Part of a small language model's weights: vocabulary 3913.
Each number is 128 + 24 x the weight over the matrix's rms, rounded and kept within 0 to 255. Layers, rows and columns count from 0. Numbers have three digits each.

# layer 6 attention query, 128x128, rms 0.065, rows 0-127, columns 0-63
117132127201152109148112136148161108121155089122109133138112145071125116139104139112150151111135107110165137157108116122097144128109151141115135108116117127136091115138101119110155109120104132
109094133067118121144129109135136148108131142126075120107111137122118097110166134115135117101142119172139182160118107121163159171150079175108085123106120090154083111123131135130150153148136101
127105131139154133092142099086138117120160108129142107137113121142124136101163167125161144113123110112078142111129142146156149112114168126119139167097168156137139100075139108135124133142080137
137149067082114138150146166152086103129138132129124155112167124092076098135136153108121053115099102165121149119148139108137170094107106124120099123112130139142149094133124133111144158094131110
120125134157186146132133113143137139115127123094108196132150096113142124130144143113093098112099099157105110144167092121114143116130108109095128106151152095133136123103115141167158169073113106
126132168147134098151115157128139145129100122178133117126092127158143142147128156116102175139145129136124107135082116174085096106114117114144143127132164151099125119185117157144086151181105190
109104135102139141149127105148125144124142131157110137106145089152137146107140127107129128125119144126130140143103129118119147152152104106135130108117134094141135147155132134128150122104126152
108145150135149135148141140087125144123114128112197151118176115147149114121122141146133133165169145110151145122110151103140082112099096136168104163139116129129134157132137105156104089110147118
095140132131090094079160144155216094177153141164119103110164153118112134115115109150175127101099117149146133122115122114100176152132122173106100127102128083150112124126139101094105118119156132
109127134137187140138107109119129116123093137132122105114153115150123122119156085129110131080127161133145133132186120112128128082133120126140131133150155121157135135091128106108128093161136097
156144119140115131111127160167158132126093103147108121126111188128125104136101067169144119131111119113147157107146136093161111119160146142080082095137129111117103118145123123121125119144138159
147194118135167092099106119144128139164151130111104104135117135146140108179110106088113114127143167072131097123120112126136113136149143198138127094093159130118126163125118156123135149099139106
131111111110117142132121094098105141138130125158165144131131141115116146130118121115158155171147140142083130081113145129142109156123142111080125149164155156085138113126125144135114144127096148
117186129149109078121131133129179158147136121131151121144131136124097128139135080131111107134118146070156131103079099129119166137115144095143134111118147122141133115150135128111111111103089110
131137113128141119149150168111076117124119113113123143126126109103133131110139153125096139165145129134119163126110109151142098106112142121144119155113100177106151141089127097128113120100115131
145141094104149113133127099136134126132132151117137138137130124158123144108154139131135101115110111152128117149146106122128103147164144161136094124169109114123134105108128125152158163140119134
121133125120136133090127075121137163135121154134136103117117165133142109110145090123108115143149120112128117095130152147162138156126145147094117091115128104115126092105114127092131097139105125
103123100137140141115098144125146110125103183111132155151131118147116109137136122154136119096113142130128123144150130116100144148156117096083078124119125091120140159174114120130121146106139119
150132152078117188130173125109109138160161107124165154139175088110133138110137168132138109131142105135118183138163111152116122111106143104086107154171158170134207154105157133137150144085149110
151117164123145163146120162134073122102128074125127123144114103133152137096095155114109139108125127113119128136115131169122122110120127111102160132127091162117110131107140098141124143150122150
099174127131094113130104120134175138142172134142125101165123137142080124145121091149107150127118120130154127099118136134100063106103140159110084087159135085124117110159140136128116121110133116
139139152116165135124107129099109102115107131140137148140104074147145142144176124115142144139119161097125140129143150132131123152134113114125146159078115140106146127132107146124121145121114136
108115077144130147125152148126118152114111099103080169159169116065124150162102146165140112160115128149144091125127104097143113123120138147124127103129098127092140172120144116121119154141143142
132160133147099142114148118142126136135140139145151087115117205144136126134133126144146075106130118156134125163140112087123173106111105157086149119131168141154129076140131135131147077176110117
152127151144169172185160143114123078103105082203144138154128114114159117110168191169145103105126122177142147172152096142149146124116152106121142121170148163139165130106130142150114179161115131
142126137130135149100108111102120153111139091145152092112152147130129170139100109136123140134133104116101134123101121120111099126101102143137131128125149160109111134161124137104078088114140155
106178099130126115145143104166165139159143110150125114114128126127110155168114127123127134161103123156119159089151122110158142053119111114099145139140155153099124115128173110125091131148127115
144088112127122114111118127097100110116156132110122131126124134097101117100145129151131133136152117127161145107136141121132143133153141132119107169133110129102146164110138115119098121136121140
105115112081110159105136109102117091162148129121181092117137133155143112091156129114119117118114133119124139130138149140136132142143119089148159157155175153109138110109166180095129119159119096
136105119133117106110150125126110135099103140125129119139117093126133122144140105105120129132120147105142088099112170104148133179154144113176142116119118139122126145142104117123130108177101130
162153143121114180071158119130120126110131112108144162098166132125079145156114131138138102109130138141078109092162089148108135147118146112089144146178139129146124128136161080177142131126103122
124103151124129150171139151105116092135122143155095152148129113142131154107124174180092138120128106170120154121152117135092132128089143123125130152160109123124121159137157130130108164116115118
104132166129133129153138127104135127109130143135119138133112143120135096153129122135158146126133137112100103134138153117087135145104136146136117117126143116108123133149125150123135118150117153
134105131136103120116157130124135119110154142141127145102148141150117101130160124157141106109119111154143144148158097099137123100139121144141107115084116089137110161128129124126104138087144107
129131137083115137145125129125105128150135110120172138111153115116116140114144116131090162141096094124143170104157096145136131107120090114131126142147153138082111142121123139110104142135120100
127170100160115119122123145161132140105109134153119112127140161132109124100149129133112124107089105134113105106159137105092141144116156139099140120116117121135134110136148111118108122126119121
125130127118128158102169136130112126140126109131113172103172112119143119109135116126163120131074111147158146145144104132122164116122137113103134143132131165149149119094168134111123145113144097
115153150143121141142136148126150134135129108137108144159098109107103121128134134122097128132098133104147122125117088146138127104131127115162160124119160127127117134150117112113128116122133103
128155115120153139150104128121164170156116137137117120122149117135103138135123114122125131127124098159123126146135159141118130115107136140134140129141132103116124112141108144093130129119126117
133104143120124123122139069130134141149109159120113147164162105140145137105125104131144118148152151115105108151135122106129121148119115087140124146130106127128087127132116143099134114117130106
129103140120113179147118152183147110127114155132115107128098125141130128121096121150141125124156126140152144137114167136123131116131143140106094090144083089161108147134113126131119115165157121
104125111154063136130125111150146122101109121131095126123122178081131106142098099139103129107113129116148121119127137135136113154121115142138167106120116146113092144114128117100143113141127125
110109115109139121133102108136112138094127114123147153147173091136123142125148132138120110110130115156153141132147131086159144117131095136132095111123116133150115095131127106117137090166146095
150130144143149160103147101136111109110139128117117156160120132119141116139146127116108152125142155118109114124088131119110089129125130098125134097109129122144117120092145125106117085140140095
156139113112097162126128136126116138121141104125135139135158101125087122134112112150102129124109138142125128110122123131149127127113149103131137133142113119104148130123133122124136117105114091
140132158125142113130134105115113113129141098139137146147170109135127087116104127137129133150159137116106112133118107137116111131108117135131132149127106147148117152124125144147130111133099157
147118119141122151114117146138104141118117131105123110131125139106117108164121167127117121137124118109098093132115111136115144097138164126129153135144123122090132092114143135139119117110104118
128145123133120096131161150113159100142106140146126128106129141147114111145121121142129122149132141150130116131130107148121134128120143124106162149147098141138132124115138116131107103154114116
114127115102148152152100169144157142127115106137117120133141153138147101150110098118128136139105173129119138120108138122114109115094089128141123103138161114160108126123130134128150106135118146
095173125143130134117128114163185118134128124143157130124116142145109112133142103136147093129127142111130091104135168145111159140145114114103126111109127102145134116117115157122137105122129089
164138128136118137149166137097124098119125085141103128124121104153131160133135123120097137144094125117112119146110121133107116100106128091114145131137146143159124156101136096145125126130146157
129124136130119125124118127157146119144127103123132147147134135120099165179124149153134100137109138134119101134113105157114127120105138085122133107156113108130162152093112153135121110091127100
141125130141108131108119093125143134125135151137127095145143159113111141111134096129140118157108146120116145105111138102138137124132107151142114128162120112129111125096118114096134117146123122
138122129140149110144106150103095172105111130127116103144122122110145152143096143135090106156145115120122128128108098135107086115115141146134149145110142141133142130115124121122136126171100138
146094113162127153158125147124100137129140141096109120133112099114146148123148140153110148098155147140127146125127108139115121128113131089130117157157119157126124168119126149110166154140105146
134120109120127127094150143127151117139131117143088142121156143105120152138140135145121115132138092156143153135137099106120148138123107142101135112116121117122131132123112099124127147133111130
149124145140147126165149154105147111102120117166097146122092120128117149135141157116107147114122128162146119138147102132129132127114136102127113146123124104137144162086132118117112189107130141
098149137122133138119117137137157116134124091124153133119153135138139118131097116120143128137149111106120130118107115137130120103108129123121132122143107124138117142124135151144133127128131132
115110125137126126115134118130107127117097156153141112154111089114146138127102154126127140114142116138122125151145118119155142129134145119132153143119097136137142159138137146147122125144122141
134124146134145109134110123127136131128112121117131121114162100122130104116120148122124151105151145145112147127112132117132136132101106109160128147093151147142107119145120130117119124141081132
115174110134132100111116124157138142139073113122102120162136131146103174158140099118123097113124119133113127148161105122098130132137126114159123154116144144106120128164120157134150161135102114
160153136095118145108113142130114152106111111153124168117140121112142110098143099151145128150093120127142122126135127097124071124106129135135153157144119134140110123114112148141121125124151134
117121141127138108162134167115118135141093102166138149139121133130126156141132108130114119136143118136104151090113103136143116142111108130128152140110155154108163109140115117139100137127126155
149121112140117140127099102126128123110141147147141090144151150135104132122120106127122113103104138130104136126126135116116141132151115119104105104109136138127135109154126121163112099149111097
139131146151114139114121154143078144120169137121112122130154128142098139142123101124125135145084100124137117180117142129134169170136159158120104106115127077134103143131132117128124105161109127
070130126113128145131078114163172106132114143126139135115123185118088106104128091145086080124080110140175140130150116128122155109180099148074087075137136091129092085102136152146115090129127076
115125116125188097082158144146129126121169144111120096157134151144092124108181126124151139123136116095154126143140159140137123112134130106161139139129130150123144140153081136130160159140122147
113165065110119149104163148158185105103152099143100165092151127118084137135152138121150099092159101177141134106116144129107175114120115103091124115137087137124114151120136118098117157098142125
124093117118144154155120129113128109138105088195143129125165120117150173127113187140118135134144107162099129141184122102133129128113108104109128154088118163175156111125089118174095194112118143
162140138147119120131132137131091106155168124110136090117150149156127089170132116162098163141116180117109124124093141158142132107135147093158119175135122144109147138122127110152102120145137164
113152139165087115102107147162136149190160103128124128114133181100082095123107084136085145161112127120148133106097127157117145163168142151083136101142121131107108107101126129099122121135144101
147157142132108159107135127138110145135150146104153111130156109139144141160160061127110131110121141090131144121054151154154104125142085130167087153146142118122136128131143150128131075111123114
082104078122097095080098115137159123108139175127099128083132154130128128105127082157132078081079121184134146142141135086128193133160085154123096130125116057145122127119145145072107080126128105
141154132151161134154134136123151118119098162126120102141156087155092119162162096130157107138082129132146122141137107133090158140143137134124151139110145125141136142149124122121115101089127146
139074145132110085089151118137154131107097168122086106124130172097125129098116088133162120159128105123160166135129107154136145128160123164113119089140080091139082086134086121113136101130173101
141103085170149138126097116114096127165145128080120124142124153115177143145085127101099131185123173052151130131051132141152105123143161096145153097125168119092142165111135160119174077120102118
150158130121156131145150144117116113121145087134144153139141106137146136120126141107120109144138123155117122123109103154134111100109112126105170152154165147126124122126153145136125147108112115
144131129143104095146129146124097144120087175099100128161128133088118128153100102145152139151159173118129145140143117099142107127148177106133137110143124140106151122120134090092150130137113115
140113162138177155135168110102114107123106158114180170133130091171152173127118126111110130134136211149110142150120113103169095139153158102153126153141072135132162144104122072139119163075150117
150132142137161124128109135129131099120105157183138114106102151128128119116136116173163141138150127110126115142155127139100140127133109160103128163140144113118144113120141181151124126196093201
121110140152132115129127143130114139123119134105113130152093146148114117114144096083146160115163146124118133111105136158127124137117117156128107100150123127110110118127143138165120113135103109
131123160148131131110130162133140142114148154141111120105147134155083108124120119136152139117155135157128130118172096132111169139143125168069104093153078116150145103131123111140144117108146084
144156143118141120162182130091084135131130157141089175128140064134149157151144184134121165136109155119118123139152103152113109116118137129100162152194119178117193104106149089158116175116100162
148139107141168157151114147111127111141102089117142116120101121108116161095103135090119153128144165124105119157167119136126086103136159139101163118100143145147149109143120122136144153085103156
129148131139115141121105103150107149157139168105117112131159128161112119181129068145122124142130128125171124112153154090136108115147147125144122115150134093117090178168109117090076124123117108
146135125171132142151146146084109090155115120146122115100128123142143136157114166126120150146135146130121135131132122117105082143104119174161136152134139170112130135109117131130144142139136144
149138126184138138151120113178116130123149092108175128167173109135114124143124176109117130164091134124110068146161134123116155113101155083118142159136111161124170119164142166136153141112115150
124114143140137094157155140111136077114095086148136131098112139140108151118128122158114090120112123180104136122149103122140151139113155122071137091141127129117152095142131089145136171125108135
122156118119092123128160128113121128133124151145160103123132151122129187152189154138129073099125116167149103152129145126102164156090147109091177117114125143102202113138114067139112151159140128
129125102117079112083081136147094173110120152117126079133136149102163120163135074107170147163141108090140121143127140109139100137133136161147108108101124108113122095208111132094133109111138103
138130103118096113122147118158121088119144095120118028131114142117138173151169117133125112101148137112092119105130118118135159126165101077109132094158181149098145147143171152135093119097122119
136111150141134135127120163129119146107163122138119110116124127088122103106146111157144150153179137118160121146109138099105112101118119118128105133110138142158087162132094159147120130155152130
175121157105106155141145152093134124132139107099133113169120089140142142117128136155139155139137133126116178099144121138139131120092147125110141163169121165096142137100093106131123142087121146
154146142117135123140107153113136091136131114137159152136139118144103132191137119110142120134098117099129116130104141158109078151114139113128082112127156143158130137168115170146099124128107109
117122122136157159162149112111118111139122109116158125168145105133148143120135162131134127117102191124150114160144139135123139130146156120130124110127150131118161139134130138158120158109131113
110097082105120134149137124133142127086106165145111165119160135098117134150110125137129091113105102137164161143144125098129151157142148111131132152144090126099126155103122142132146126164082120
085103105169096125140099083153090127112146167143078086127168128124147079171127118135140154125098076101122127151157131054134162168148158136118106098134131100109098165122109146106123135122136088
065091140103142136133095107192168144082139155162075106078130139123115095066176123121180101148152070201133154112174129096146199144147121144080074071105073073137142080114136119108120100148136115
121136126112149154131107185145117104120142116118118134154097126117148122159098178098118099143140150090079093130121137134149118136130150106143167163125128150173158142144131128162120151157102173
127094114119112131154109172169166073114109123136109150058187143072109160110069164127112071044126102193139152132142108136131197107134142124071092071101084120118131122113141114101165191124123106
114131096123092107150152132119149114100110115170101094114074150099155196097140196131120127101156128162078123112173103109120188140111114095134141133113131144151160068128135086160130132137114133
151142159132132090106160122117106136120122137104125100147145109129132147140112124133102148150135183065088104091120140144098152098145154109188129106099122144128134152157117128167165112128131175
122106129162138107103108132119110127107107089140147135076064161107125140111120128164111130167135116151159173155115078119160120133127132150124147146109161149138103133118164160133100111187101118
148116130158102130085111098128126217124107173064112133179153113180137036201112105128095150115113156053145101083070149137087062096129136141207105145126130086101089141134110144162192110126133102
063087056106111151072115143212183077121117148143098118089145201151101122096167126184155081098118067142180114116133163084127225078182103166083065064103091064155093109159122145098136098123140088
111191122142149096153085112064120151152072103132095142121149102140133147153110102154069153117113136149169115156113124091100130113154139131123138133129099101182084120162136138111155127132160141
133128103181065146077101133168147141138119171115060086094177160127066128129130055146116121080082099141155122116144127079083170116152120165150077043116070085116115095148129108085123102130166096
134147115168132076113114130099070170182138136085127130139135077117130119206139116085107141168117120098136122108099125126159103144129143085188144131120171113130087194192121184105172114141105123
193149136124184095148110136108113148154130089104169129127161135122143164136157113051147126162151107181074091120137086135154097102109084126138166191133147232110150082147141127162116141161081129
143171168121145121112138115080101155142133115092115148161150119139088128148073111129125154131155141095151104124093155124146131152092153114119143107110143095093061168158149139160132127149088119
141151105135147138212110185090098132101077114139162169174110068100165162123122123161116126145130151125124106091105103091150093129119132083151110208176130147115166151120140096147133159115064163
115115095102146174146151138131153110143101147119147150143130121142109138156130098150122113121104124183179139134168096042113111135104102136112083131139120122117128072148147109119128131085108123
099146105112132160115146108086134145125125176087155117140089204176140105151111098120114137172116121132157133122140156125119126128171096125147099097153175136135100108140095145174121111186127114
109066085076107140084089122158110117122139154112084127122090140142110085090085119110126077096101151152139164110118175155110154159138075146110068083112104069136139147161117166137142135063114100
197143108131161079154159142137083135160110109127145147156119058124179145182147227133119123131142211092114094149149124148130115157093158104124142167125165253121203184088138128161141161115103188
152113079102152141103144113141176151178176112113127115165093094119111181116102208143099111141175132136110112136115152138149123103152159123053161112132141151132165161108137119134137150118089138
150128124105111107109121178158126132127180164128133109179081149124102096135115047150144114157148153132123139121105160108150100124168111172140114134143129099102080098144091140084077065047150126
172125143160135124143082069127128109196133135105106149129167087139157158177140117089127135167111144117092121131114127118087080110157160098157168129136083154122167144083111193131088146109135139
161129150130118111126141154155038090125122087079126155135172127125102165167089166080118106136102128097074055125119059128107117114105166086122144146129128134078166158108148112142097130078120117
145145118119132071101168169103117155133151124182150156063137144126099159132156145136190102113150083159131123177194070161109125133089100122051150120106154125152166135084149185155142135148121092
145141122115136115170207151117119098089149100180125141156148133152118216104118174128165097138097143202111104153154089138103174173124139139063158134153163143112221064094162093132118182110110123
169089101106108139127072136143067168150130136130164133103174111110173110143105081102155165162149072133166145115112101135105095133111082165132079118104174140124077094153109176089141132110110119
161060134098151103164140115118117093152095154127134135172094103133136151112145168136128117146162132164129127133155145147112112130157120093106154107121119139141183140109133140175113139131089165
107073108142109076129125114120113182114132137090080108115125141085110119154071101141146140105158095110171143112159157137121114098140123174096110087115147114147048148087137161110134097149138106
171130107110125175153144147133096125113141112143185119138137088110166163153128184073132222128138183109132064100117123152126178150130153110116173101140142169105168123104168101134105133100151153
154111127173165130092159175125090138140120126109120179128104114098164150129144108091114145114123099100145135117077113158158078123126112107124145103125121126125126101110113139160135120102096120
178114166119181152137175073124152127144112161104132112142138117158134182149131104148097103098145194105131101190127103122149148151172131119132147133136101120110182152131157094151157190105125098
171131134064088117165149118109130141068069137180135140115125108139151140107104111143096122118095114157145155187128114112129177124132129091086140136152123117129162104116148135149144147150148116
# layer 6 attention key, 32x128, rms 0.068, rows 0-31, columns 0-63
165135104138158142136088107128089151127100124110124079102129119119140166138129095095128121093090116144131124159154127151128146159134154140124098094142151147139083117143114140089129141121108152
171127138164102099192174106095106115165158146154139120133102109152127159104131210134151126124110090158145147152161111164130121124113118077128138114116138139176159097152133121163126165160138140
118141128087070116109119098131145115158161096127173100154118113076128121116126123116141166139133146119104139116114131154130120137116093124112143133141151128111128120150075114144124107136143127
160117106141128140134146101138150148100155088112105140165172104132105169136134148145137141123086124087075110134141124123107123137117153129101186127080124152118140131096121127147111159120121140
140130135141143131091150121099113098138096120113145126147160067128152128102143161098189172090115161088098150181142131174112126134091131143121166149151157196148184151117150112115109163097127154
131156143113113128099163083093151168100159120104099097136112134164108091170096127157125106095150099111106115092122153136097132109085096128124152139100099113140064135180142112087133077138121132
125146109140179118124165125095135110151133097141130101103124143109117144100131113130113157158163079127139152131166085145095110088130124144145164162124123155130147113146092108127138091109137142
131136112155128135171119126182150151084129148149101131138091152135090095086101079113146140096115113126146159121137105139097146134148102146103123097110077087175118117138087139107116131098132106
140118106095116118184145135168135109111124118102093148127109116111139148114094141128137108077110088168092123137138103139118151110115173099078139147157095139117188123098112132103126134168102130
095110142157102122107140134138166075112088138174078130094143124124124124123117118114108087155090137139135132125116136127148144173140131124122176156111112117133098122113108150130087125127132134
104120081146137106121141127152120122070114131152125150114128120113132138131133139164150087080163121192121111143139101099149204104147146100110136105149114102109120140147140095109136108096108149
099072115157115122103086116107103103156109150101113152099133140100108094110121099119128124101131099127159122114117128135165102115159119126125103117108140117104077133121157176071085128144136120
130150161127091109098124153088127193155186104132163136158161143120145153097180073155159125176128095119145144134118115157148112123118153129155118157129162124124125119145131114122099102120108116
160104097148118120131133148146160129117155171127138119140159156148111086132154097160132105179136087133099094144119110134143109108143124149160170098139100128092095143107106159092155118139130155
117173142148144185121114113113176125136151167114156099157134121143122132136114144146135146154092147115132172100114136134135119098175117154142123128140104078105115094114117097113125116135180121
111135127094146129174151123100124096114079109102168162141130174138166110151125104137159099137095126135156087133107098135162114111101140102107158166175136153131118123104153084113117139155117097
103118112117150098133149126146140137114135100160161140114103139143124105091145145122140163098132142139167145150176138149166141140124100144125113151125151139094103099150116130124074111134135130
125151109147147100135159129134165085150113128141091140144112099118117114120144138126147094090121180114105096147100137146123140122184137140099114100122141083154168125163116100134106163111132132
151121139151130130150139134091101149130111123123115141168157067156162139140106112112125175116076135063142116117081115089120067136121173140174147136161126157128095135130089111137154121146122157
168111105165139103121084108177121102150144139103118123162098134111161137155134146133092143132147118095097107120089193173163095098108165076151113107110135132137155146151129139120129112128120113
127141111147126097102107119143153109085121141106131152133109154129116159105143083129121096136126123167116117151113123157141158180153119172102145084121130119149128132140111101104119146097120113
162142117181093083155069099131132169185091115149119132142131144071172073139118115133147148153154123150105146140114127096101089138074150157141123147132171110154104120099144080134132110132101150
117135122136105148147112143148135142115167180096144160164166113103136126152118106089195093150106144068133109140125150132158131108102125092145099119152132112147121142131094130123173162125108127
168146142114151138188193160118132096147143138137143130104114140143151127139140118121094106125154144131093179122100124159183082121098088163114190151101169168121138145111167139143090158128108162
174165151154159137137151109107128159143110145094147110151105140140132211149125116104124164172151141105117069131131131141146119131122097116155123148147153133078147115114132175128158147111105161
096139135163148088116103166146185132096095118151161123107165137115125108129139084142153138132111054147150127095150118122163114113117147180093133119116074120146118132102131136148129144089132155
140097130126115091136116119134115162114123168136105138171089118156129120160115134097099150119159152115121165148131135149156090163111138115152152109096155120102141124116089157110134125169087123
080127146126149159161102148141122126104103132136112120155159147136113133140153153157099149096097103140133158153151148137137147141113147130173131085106121105114104128131126114099137129160112131
127137153100133083144107069130101168123148119123079116188174118183118114137142103101146149123135143105092116090123136141107109136105155113156110159117137110124133160158105134169103123137123143
147152103123142133152142117135119162092135133153159172080069142156086115116145111137169123152112130117105123121112139129131093122136115127120144137152120100162109144136125148132120122112135102
134113111138104042175127148137114146124122135107133113133123089126135114121139117134114122158132160120136104126108102107132105122132149173155125121133132133123188116128141148075143162092131130
103168107178141145118111129131119104123154129170167150164162165117098141146083144156113153115100155120171118119147080128081117132111156126094135128129117183134131109100131125150137178116101156
# layer 6 attention value, 32x128, rms 0.0453, rows 0-10, columns 0-63
129131129133151157157094094076134121115110128104123120093168129148135125109078135123137101128157154143123137102125141088128122138179113107121081167125141157126158163124167150111136123147156119
147152145101087158103113127117071126080079123093088126094131096137140090113093091164177096120082152161086138145131145165129145172105143147118124175162141116151130148135139133094085172103127179
131074115075133132102112124146138133139109172133113139115135126153131145123094133120110145095165126152093090107147132135082151117105110124144104152127102112109136095152146124097178140062147138
171151128101130124133110144145103126140134140123123115125134156146125124124135123088133139124125091112122104123114107086102149099125163104126125117116119158088116082094153139139155119111163094
115123173121106137150153133100135133116107116150187170144117099120116175131085100146112113142117143154150135128110122114128133150152130074131174083116117111145137163168131167133144109156147145
136099147120114114137159111133122099149128128116116119152115117139070145161118110098143102116147116136124126087167145128152117125120122134132135119160097164147108138123117136120136140094128080
135159152117130125146128072153130165118113138144110094152140152113136161156124120105132171134110125118119114079139147084120150127129168133138124123109161162143126102116179085137118162132160112
152100139134110095154142097124126148130164096179122157156087144111135146112112091145165167129072130177140086152072152115139138153113157114123139168096109137098119096119119117091109138127168154
094130134154119134112121121114151122092125153108106087114203125111115121103092150135124126093154135138146107126131143165083127125122149117130148126059089159117138154200105107148152142099129123
145095151117150116076176163132119097115134144096140106117108131104094165160116180123170150080118117136098087162079163128128130106153148161136130174103136121107100125131124104107121147126160119
157120131148156124144128135149113105122166111107155072132139078146070096100186069136118124143104155126142129165113112171119119104131133142159118128138116130134164132150159115089159108127153117
# layer 6 attention output (transposed), 128x128, rms 0.0881, rows 0-10,32-42,64-74,96-105, columns 0-63
133141145155136098118088110100157096132100109104089132135128120088150120129113134148123145152112153151103108155138145138119134109146111122108092102152120157116129110137117094083144136116136107
104137131133128149126136125148158126100170113119117119102121152108134077105134147143136135141143126114118115156118174127115148080118118116142117138114152142157130116113131127111145148144147109
137109124120092106097130128109155125110119119137138106089099115151142139122107107167132117143099163126157162109109100153126144124111125127116121127139078141102133111114162131126109129134136148
110129143122132070127140135111133141163120120112118163133088133110147129090131162148112118170077172113130164105132103133104126117068153144134090129139126174106167099140108141133102141105127119
153125102165143115143132130200115115112122132135117114165097113104126140145131109151102143086114150117108105121131110134116143135124132103169168167068124103175116152086140130100109136156152134
137132110142153109141118132126129102123133163128085137115137130133122096157123098084120124118135134112158140120112130142165173117098145159147133122109135106124109150097108174143140169157101138
101142110124090195155149137154112133140133138138095122145127079126131125148109139092131154126119153077142116087099135116136150140133183104097099159157117123166105135122145091144136129125133159
117084122139143126112144119119100161132179080145128133087163099120129124131157158124164141149130075100105112147100159093116185097101122098108109120149148113121130121111161106115134133133138145
139110139136140139113151121128110156137140125089091112148148171092161140093153155136117129151127124178113172147164143109134162116099112117132141120135094134152120139155122132141118128152129108
166128124133132138105108153132146113107086140166148117157123117136126163173134155102155133134097129132136112135118095133099108117171098139133140151086128101140100108080121125118111111129148090
159116151146136147146105093100155124113126117127127100130132137145130179100132112088123166192135104137135162137160127139119126088129113125121152141147089147120119131151125171116155107131129108
134164095094092169115176114205136108156095111116154145173137134083084103127157123153135103084163140117129137115125106156139095131146145137114180167138116077134126154119168124191126138148138120
127117133138140101077135163110169131173183107174171093109157112103123139105184108153148135135150120133146152130154119166147107130141092140135145147079132145151165151130126133155096087181123139
096179144154125156156127134157117115140105153145157101155129156103123141128100102152124172144130089102121131124135144139118084123112142110146137124141124102128099137124140081149096067176133130
151114108121123180188118084119119121107110093154124138095117112156117138153110086109127141127121114143104136130130132124160123134126095138124100176127121064101127175135093122138159150123157147
092106087124139168129101139115149152090134112175107093128138126142141141089149168138123131134114108124177161106146119115117106130133105092133099135141111160127141110130176096134154160117152159
074123134141165151158096120163074136148062106162132143117119063119168117120131158130150146101140135097139126151148115137098119162126150123102134146143156104099107073141141118117121123121155185
120107098150122152174119147157116116137121107132161160124147133142135140145134092149123120069121090146145130097151118107091107157149117096146169121100132120098123133122122157121151133134134126
123155125160095160088135155111158111129176159114150102092141099090131150116123118116128132133142117127112127134135165147127153112116122126147189149132167144170149127125142132115145100170121113
159116094132153075139107147124131094099148121129126155101086096134113132130142123125115147116159139105127134123099080137156113150149142129135123082142152130128120119096117123126148135113100145
079108159118125116143135124097098126142136148135113095150119135126131135096131139121121151168177170084140165078116145146142109125092144154151105120109141147121149123174114142142096118156130136
111116117071131089154144129110116173128113141146119166096133140117125113112125109147102105125170127122125122112110124144162109188149139150117137105128164131144134132129155141157122139116136212
132105122164148130111146152165094152093150143178156108115081116166142154122165148128114107170088116112122133118130115125122141132077120130158166095142125118120104071166147126127096135115093160
146129122137110100137116096114121156097129129120124079163133198128132153117088177105089126164191092127139148112097117144113117122137134131135142101138121117096151103101163131127113101109090126
128170175105146127160143107104101134169123146126128169133094118112130123142128141097109090128100134117126136156144117096197102143154139155124103084135136162152141133120126143121101124129146117
097139117122125140113139162114145110109117119108091111149124088122131151156113122168116118118119130112148124141126098141153105137166135148111145113131139129188106178141171104079111126134123140
139117138170138153107127136159120106154172075099138125090138160115141139147181102102142153100126105106098110150146156137118124092119142165111093133158149165115155081140113101164130096112114109
121147137129114120142153114103126150113136119157129112115120103127135127121091160160089144143095152130100120139103131070127130113125128118139131125120080108127143137152121140131110101096130105
136118143154145082118119141112123139106116161156113154134126130161136110094148153146109094172135122164163149154084087164171121133133103119111126119154113100108139128132123153079131128089104128
092130132105184142148128145156126118121104129090116106145132146150136095145131142132084092100163137099123157121165080140127107099109134119148092095114124141116113174178105153142159130138136110
108131155101145155155142131139144140172079157176150156116106111160089100148133113141133098144097123058141100114146128143171079119181131100142126129137143095107179138088161136120112119174178110
137164125157112144135103099091147153172118156141110159104133120138135104115097100157089115098120148149086131109163114110136144138132096067134139091161121168152126153158127112101153137108083146
122105090161120156111111152150135120126135115163108158177132143122161112164099169132135078103142115132141106119126166056144129157133119108129139137099145126129141164105115110145125159139121083
102185125136104109107144180043152145116193147131193153140124135173066119133133104125120159121081100128110126142117107132101139142114130105120124138168117179144134120090113135151118078110121114
148110139194155099152126123154132122190093147119113180134077160134125134140181127106146173123139115146111145113098099085098136108140130131120161127090115158130115122117110143128184084107139113
125114101162155147105123120069133118100099070138105111088157142102158114135180128115109149186120146185192141148152120107119104128142139123128159189128172146132108111127109135136138157148102140
119127127147132091121154140146131107159146184088158133150143161141140103077144145111126079081152155139214099154132182138103130136167103123137126143133161118148136149100097140141114127125076114
158179133123120105123116124099142130142106181111137119109109102104159061139075134117147140146126125183112149120147113115152135146110143193098133170132123150133106133088092136125073121098120112
141087116127123121142124144158161149162092121136129166074119155162118157094139096117111118163138119169136098181155117132110122111123126096115102117138131137149167158093154093095151118182141154
170125106155144085094067167164154116139141112115122132154144145078075148133121106132113094159142172117074127158106137153139054103136096138114094107130127110166147150156102171141120125118076099
135120131084103113115132119117127156152129110066162151133147157141113112126111152135105139136138164096140157113152122176145084172144087133066097148101110136140117121129137181162101113110096127
129127118147082130149143117155132089136141096191145107128101158137157077131123129078084153129078145170134150125103145113088143102098111109113127175119113117126142108127121127155144078085112114
099116142138156113160098112175151167149159074108126110162127132132120088150173093152113114105088111109154154178135107124110110153133128122129108110146151090126111147081126104162164106169132181